Each number is 500 + 40 x the weight over the matrix's rms, rounded and kept within 0 to 999. Layers, rows and columns count from 0. Numbers have three digits each.

# down: layer 4 MLP down (transposed), 256x96, rms 0.169, rows 140-161, columns 0-95
# gate: layer 4 MLP gate, 256x96, rms 0.191, rows 141-161, columns 0-95
# up: layer 4 MLP up, 256x96, rms 0.175, rows 141-161, columns 0-95
down140:611456465543472504462477581550494577494460522555595552458479473506480500427531550488426443530469498487459488495487398506482473506534552410505541468475489590457464561528487479493403407472513483526520521518547429489474475459506537458555497505459457483537460492457455517503404476566526505496
gate141:489556534507486506465440516442506553491498508509520583488440503445580514539505515474477522536505484526517533514472566480623476465423506487499538461551443497532495467467464551527503478480518515476484500469569408537580503506497492434463472470548505430493519487479536527440518548513457473512
up141:448509543457459512563538546547494511494534467460479468487558505508447501482466479482471518513531501471463506503465491521507512511547425531498482547513562476457491534491498462425594470540497426610454450479471543526530496530476477483487463493473516601467503506461449514554520485455548514502
down141:532533570491472501523472445460513562538435508438492465515537483475506536460501486528463509478502448440503530470514501505535399543499499484491507470527476420467478503571525512457447412521481484469448495498464505543533478531491526494591498433532495513458467504501512550515474541567558521464
gate142:583545518488534520475524598457464502546455444485500485548459483524500527520525493501476584515523498441491510513458536523478503486527468459495517469498543514486445584475416424433421498523475553490466508494429551503522435517553421440520521501464455480493496442508486514458527532483518498490
up142:467529455527475505486491423432500575503513600513448491476522543461511509473497549556525525513454462491485495482537519497497410568461498503435479534587521544596575477524611571527539511514454513549441479548528491531529494449446534551513503510541492522484517501457494506481427458520501483548
down142:549517479495558523496449534440462486510494551548519443459473467596505519523505537453532541481524542515517510491511482543440515500496471434501565475539541549471531487497522433487471457506456450468444451523538525459541474505452469470558490513473510464530424403544484460463480637459492495497
gate143:448503503486414492534482524478518498498424526410504504441474402440480511467457500485467562531460482450451472480520465539526463532475517499433466508456469571530512475460481585448507505569521478455492471528514490548472465570501542471490479497531506517525567504521473443525456608473567520495
up143:544518454504500479502511469523479468544631525658511548565465531501481486536500470453498545556491540536545526512498496510544506489525475489548490567501529492556566479482508460546576511456459530502472530511532428452541556447488512522480505513573555478505444533506570556485546380521463424510
down143:448532526495468513574537500477465525538503561442528456482556455503491517497489505535516550460500492435528443505468528535509505517557510470486536518472517566519497496483523469466520473515523501513519487545528535516458494506536466471503461507511527508480525513528575448473471724526514482509
gate144:492454496485557509521438438536533512493505549542531508495498508518412503426591472575453477542477489442525511586530491488484460529505484494495523514489536506566517432481477542523521465489497495502499513538533551520463487473537495501513430526584514545506553474454549497510522512482531484388
up144:453501488470502468566465543561544482537440540461541507501467460499431425490510526501476507477502486521494527511542496508482530474449539441538508480520527407547465520549494511477521387463549485508580480528510502539540527476528535561530541549521477486447532486445472536578512509499496574504
down144:489455516450545491532492479426445550540433517429444543545487457518523487499472521499539534457533492522514554495509506459457433470461449500459492521488451578457509502409540442508450586516467503527487519552524522527483511496458581452554547543487546452482497480517490437552484501515530487506
gate145:523501462511535576546513485550491516540481488550509479554479437464480583526530429586525473564494514442451461508507533501529467499461485497519501553549457513504502583575495511497544496495493511380502512397430425522484480497540411529494493523552509507573484445465518408432502527474441464492
up145:590451488518448487497491519452517564440545505483532565541542490492449453530498424464538505551451551480492493440544527557490459463440463498425515465434484498526552489456465485563541519514482465543454514450516521550579415533477514478493534560495505558568425465471509453454503511427487554536
down145:499462500502512540541439491529564571531534469516494481504495566536460513543522391518480483462398486470403524507506533463506583471477432449498532481482404405537545555462505501475506494442462439527477500533512510466458464566518495545491481523492539456523487491491559471512521430534478575410
gate146:468430538411506478477514485478556498457442485476518522504444467482519497428535468439401534592495483511524473501487501448486480493530487471518480423506465567472452529532482585488491478517554449481526497577479581523492411425529495546513544477468538488506546475489477464505541529479571544556
up146:540524489598503552493449535491478497539522533556505474537532504573556512521509520517514541418468535480533556467462550578494490478442476484582523522450512471532557499466464473453468506502485529468466484477503415507549581514463478468493489540569432529499498485539479535483539478511453508465
down146:511490562528517492469525513507469460491505497452514473525578498497481470464503499492492506478432450482534516572520592503510569520431517458533509465508507527481475430533483512428517470501461549474461448496496463517497465447420547484489506481573580486607556484511573472505528572527467562465
gate147:544521532500518512491435544497522513514539474418452517455499468496563465512454579550543512517469453455462464524477501514546455476515462472450520465567513505471486475484421565536496461547524509446487497517514522553577543508473505521508485451489502540493558514553436475416528471447616462442
up147:526533467523451521483556482513419584465498479542427434527477466521517535433502484442515496457506497501510483513466469479512500510435496461510471454483554490494565547474514479453510592462469521578457482492505478485472588503474520516512535425518478509511501472464565485544485498489480500539
down147:526474519505494499521529499487478565523501507495493511516488457518468464492536486491497476473526439441538470518529482462493486536500463442537461475495510593505602443400445503456510506483479471495547522531443515519505523503588489479567558528515490513614472489508537511461447516551425487479
gate148:459567514463419520547502568491507542489545529478537489518483390571471508502505506460479526517483489525446453511443536470527479505453538498503551485493414554408514528534554487474463572495503429405451476491488449498495597494516474529518593469482532489591505405519546474556499522569489469545
up148:459515462574501476539501559465560554472520581604492502559518522485494450511594540419520506460494518503478535462454522499524527452463506545478484552509468486462511445459503543520552527463506403503451520559595514517502527510515451507498450503532496431512485488471474447469462454435511524536
down148:526514438517549503537524460541500414473519518594527546496482508474567466525513483538536525450519539511526484446512543559501417435512512516467577535486573515527548541491457546556537438472489459486547518503565561446498459543496433457475448547500465524549513493524518483468469582473576555548
gate149:552494500525498480530504477487515502470490467477492529447410509505466490474540477462459510506534538484473491535464468442466518537535497536520530494424525496505483469510546563509492498526550547517534528482552522498485479532501486492531543551503557437495554452494451550527509584505533500515
up149:511471463522454499505512473453532491441455529511529607488440483438437493551521486441477570493497562495464505528506488513515547524522473495492485532418530500494484498529511611527488479538566551445500506467532544538509449502525520558478531547506548454489571457454464528552481558511549514519
down149:532540474512509477510498463498452476462446451525507511470480466539504511491557461505538535497519589445521471441514312506470467544494484500508504520490466517466520484519505572501522468502538587516476534485507483459494496498487510487477530559501548452503485414518503546532514479526516539507
gate150:491512482488496507533510492468484442444524533488428501519515474481499526577446490523465502529541476518565406524457497500541539471486503530516485496536440529537522436481471487492511509471485569497394497498484507481516522477517536470446545533478541504545495479460508492461504548486478395499
up150:481522484521529550485433496455492447490482537497483538535473515484508506520436523457403487493528447487532483521483506462575479409469491498508482450496441524538539461503471524507578502492506525467429487503513501557501544480453479449390541494446495511481496526496520520478525563503487447534
down150:461501504485516491530550487428441518463521515519488524538480538451529466595522471505497516542601484514514506487443509501475532441472459475471516457461564492488556431456495460542493535470541523478507499514495564432516447542515547451438519447483508505497507533504497515530561450444482496482
gate151:490546566541561475553487446509475486461517545486520584513457428469458479487492510485476468531514527505522475548479589480549497539488527460503484532476490469534555531500460475480541465582471483462447422472432506579487380479494466511537498526528628469574493460412463501503534519527440473464
up151:496604500465563514488504543536514455415471426544429473491501414508480524444525415579529504516441502495435446532592492480504507468506504459465537532482495450544486539411587466449518449452530474508486500494523492533493510587517551424507466524476544459548465445453499420612547511464483522499
down151:388516497509501472467439481499412469443479554432458485484434429440527491532436485505446546472504568525497472494518523548567479447539461462431537436548549537578473582450471482435582469472523486566446405515477481530498503541453527464506541483442536489473450481445461505490464554455469519521
gate152:471506477513477472524511471477586473551448541484493496467467478565419515468496528482480554477517479396520512564477526510510481539496488487430468480506480532500493535488463524531477553566542519452445406486499514534484465490482415529542522545494514606529533468564484521503504516505518463570
up152:472525528546473410537507517496529514476477540525474494498501484583487488452509512443491476455494508394486597508488472492555561484488488537511472510457454486481506528524475486534522560485438508459467401497492554469493461439498468508525489512504473531511497527575587555550503490518489503574
down152:521530579480481467455455558500502531523486475508424539454557520459460479515515515410503511542470508547482560484557548530420442478493500442513465497539511461481500432522519500566462516448486521503503542484437520521473496474502548459448566480499460456478495587474482470554475399474480517509
gate153:574525495509489567462458506539495520482428503522474546536524517499426527416461424524502538511539483510491445565562519442511450497461564503524497461415462535503524516534437513482404543517558479501527541505503515538539506528512535432473489527597500473561534499543523487485527505456476505441
up153:507473472506524572521480472520463553521462484565504546502482458493489538518565491477452452456471484526548498547469477441448477469455522487482451454540480519459531479490488472574509491538532465457479482526444468467451559487449448499491508548545512482470438514508534532518482491499483482502
down153:494471514518499540464500486528462484524502504558542476429500465549486536564556514475528464484439549509436473497468571569514487552456445522466468547503471464530510449492504505495487484512532496510550485555479542465467493472468436591517498559524506537464512508444463563448492441504520538519
gate154:540468477498474530487511511407500489516533540447476533513473518453457445511477468432496525474373481551529494455507473441468501516567549504505522520459444526459533453479536527459504478520540508482492548522488453580498514524459495538546525536459520458459554459514550505523506516473593555479
up154:490482478488497512465526442440469511478519464481469598496487558530474497547488463510461498536458512519499524502460519460541532508446464530504447476454472544572551493440461498483540458561534489530506509518459532476444469490496467459509548534516555481505525457512425556514596516410528418519
down154:504567508517473512526477505481434522483518559497497523469538510517522526537519476499550436507470571507550492498433405542594485549462467446482433513464480471469448482521463502491504498495526510490485517544465534392508475476454505457449530481547579487518514480476429492534570476503506540543
gate155:528525460478521511520419517471516548450518450501510441450489554565462534542505519503463534420492481557458415579472501500551468546525442511497491616442516494465525458562491540484569584496482518440518458469468516469457475494530504519455482503508501504512496507501422521486513516556487553471
up155:497546500523504468492439544516563474436509458564526462467561473577489523568507477525427463532523504496434492499556491470517547577508520412501467495484469475516536515563439512467546524481555524507478498456451473492522485523511504489510540523530475524450570487546625562506422513490502531460
down155:558492504508530468560540472485466492550565538611470549503493620489489509473514552513492486464418447463515521509499462520537491508529530539562455466523465553468491455510488480465518453549506456482493488515572444485412504489505494478497515532508487487477545496497415414541435529488522536521
gate156:536491459513451592540454514446566453537492549517530514474455508555467470580501528497434530441451511537478545516490588490542493516537478458535588419515414510475488486528567474418480458499519459496423452504491477508523527463481507472579483520531530523531463423479466497470529574518427522537
up156:493456494520420525541442562540587479498479537504520539536496440527474445587435557522493459452485485533514560530529512502517535490522496464564554431520484487505492476490499484468535489510525427575474469502543571488527501445489554512550482517520546497481422547506495480595566506523464495505
down156:452558496517477501503417465503548468560454518564476584421506557547485489495450520512475515578477490430487522528471500516536538437554559486413530513503500453537519511489516497538494552437507463546511491461474429482562487522495557460429501435461533469439538510486499485485468453512480510472
gate157:456554494423527535434466482447441486514500543508542464560467508468479433480529527472499520471473484564499489549475523490552466496527453474533488471496405510452507491492478521511498525573508516427435387508557542562489468528512511495483430522530544519576525506491483529515458574493406551436
up157:539449458459483476497488488509468495493526535506486509485480517472487504501514573522528433606450453530574452535475493431507479470470519510539434427483533573485491482445509467526514520476503447528522566534511506509527470440531504411399505547492494429501486516531501487515562478545451501513
down157:510461496523463525509535486561555484494511471427505530479443391567471495554514532518474481496488491482459471425463417450510457515500459457491467461508477548574504514501496507547521520497513498535498501522464450397558514501515531519440533418479527430529458529495487513454457566512504497457
gate158:479506498436502490498485475459510446437539456562498509514476473584595563518493434486527436550435510519452516579482534498516513456550419543525442506462443534478490404563497513534547491477502477497444493507496492462546499413550504543525502469477554420540497463470495547597479502502515537431
up158:507507445431519496498462399525451495440462528517609534503459483527546515510456508547480465515456472523432507536521527489453407508531393501497459447486535548567462467547481482533515412511544482495502453493484425475501514409433485492563508465592496487496545529480520571498494450405511481453
down158:525548496481506483494490581579559509525473441532543534506494477462530505543554519461494471578484512504449473478533526580422460511540454539467493549499499439521565546435526478497482494540522473523516510486511559391456510552485465504461476502438525537492484498491497455518478488519503448559
gate159:525503562461557486490476491441494492499501467489472488578456453455474471445549523458485547487447545434573491588511515445468487497539480499518452561479545566445550533516534483430424518551515455468440444450472519502543499557526497489505530523481596531499468508512498473496535535460463533494
up159:453456549526488516481485506478576561448509407501443473533486420478466501392487520465478494506452519431461490520478500537563500536561497477534471536516587510554537537586543483465535518483464498490481461387479507497510442514494529494555550530565521558515524532530545480504566523445530493440
down159:488493486455504531537462528486566477548471507491476506587478490432509492512510484542559464509523485478476498511544441516508514470451524507508511526537508485536527569526504496566490533534406520453545489378466561444593489548529536496523493491487515537477542547484487496443514355579514486475
gate160:458523502486529507468510522462505579448415522480485540497478524526437521482481501464428492542462470443562432514439512535529504514518518507509512514523479534467499455478507507428486532601474430488531497507504523526499426555541513507549519451456502460487439536500503470509573580500541503512
up160:490572484501555531537518477474514489438448457488511542448519476543468579412559449466502470452515493475504519445539481527597490440584520451538510528549513447535456507461476490493423479487413478492516514445476483524501499529541585490623527485479522456471533484474523533487508505454542513533
down160:536548485418486535458497452538452475528503458534509502490494522476497495455540439433460440473445523467434503523472418476498469479550509468476489544502552440551464519481544528469488544498500445504600474437493498502518572560502436501497464512480481524395515464481489541563470379412495471485
gate161:511519466468473547449482524506589492508493498467516517431423496552512539530482555483527462502479458476501405547470486434479479521533457506509590502464541535433393421515537519461404524572437547486474473541463444529596506524497447436450554469519482489449514460488548447502493484427498446534
up161:495523411476521464468447477458468534490547583542542528509480502506555441475575472544438494509512471551553501487486546527446479496492543492393463485475465447559544455412568481535504426471531549546533453499494570479508538464517539526512543528522524529500523571518435500478518475538581492491
down161:515467421440547478502477524446561421416462480560547504571543539485534431467523447458422546533497508464506516484441501424474597435407457497534542469490515492533508473516513471534482464520527494544507492455541557491518533545533508525537465474495517434534476556480458544473479570546488523475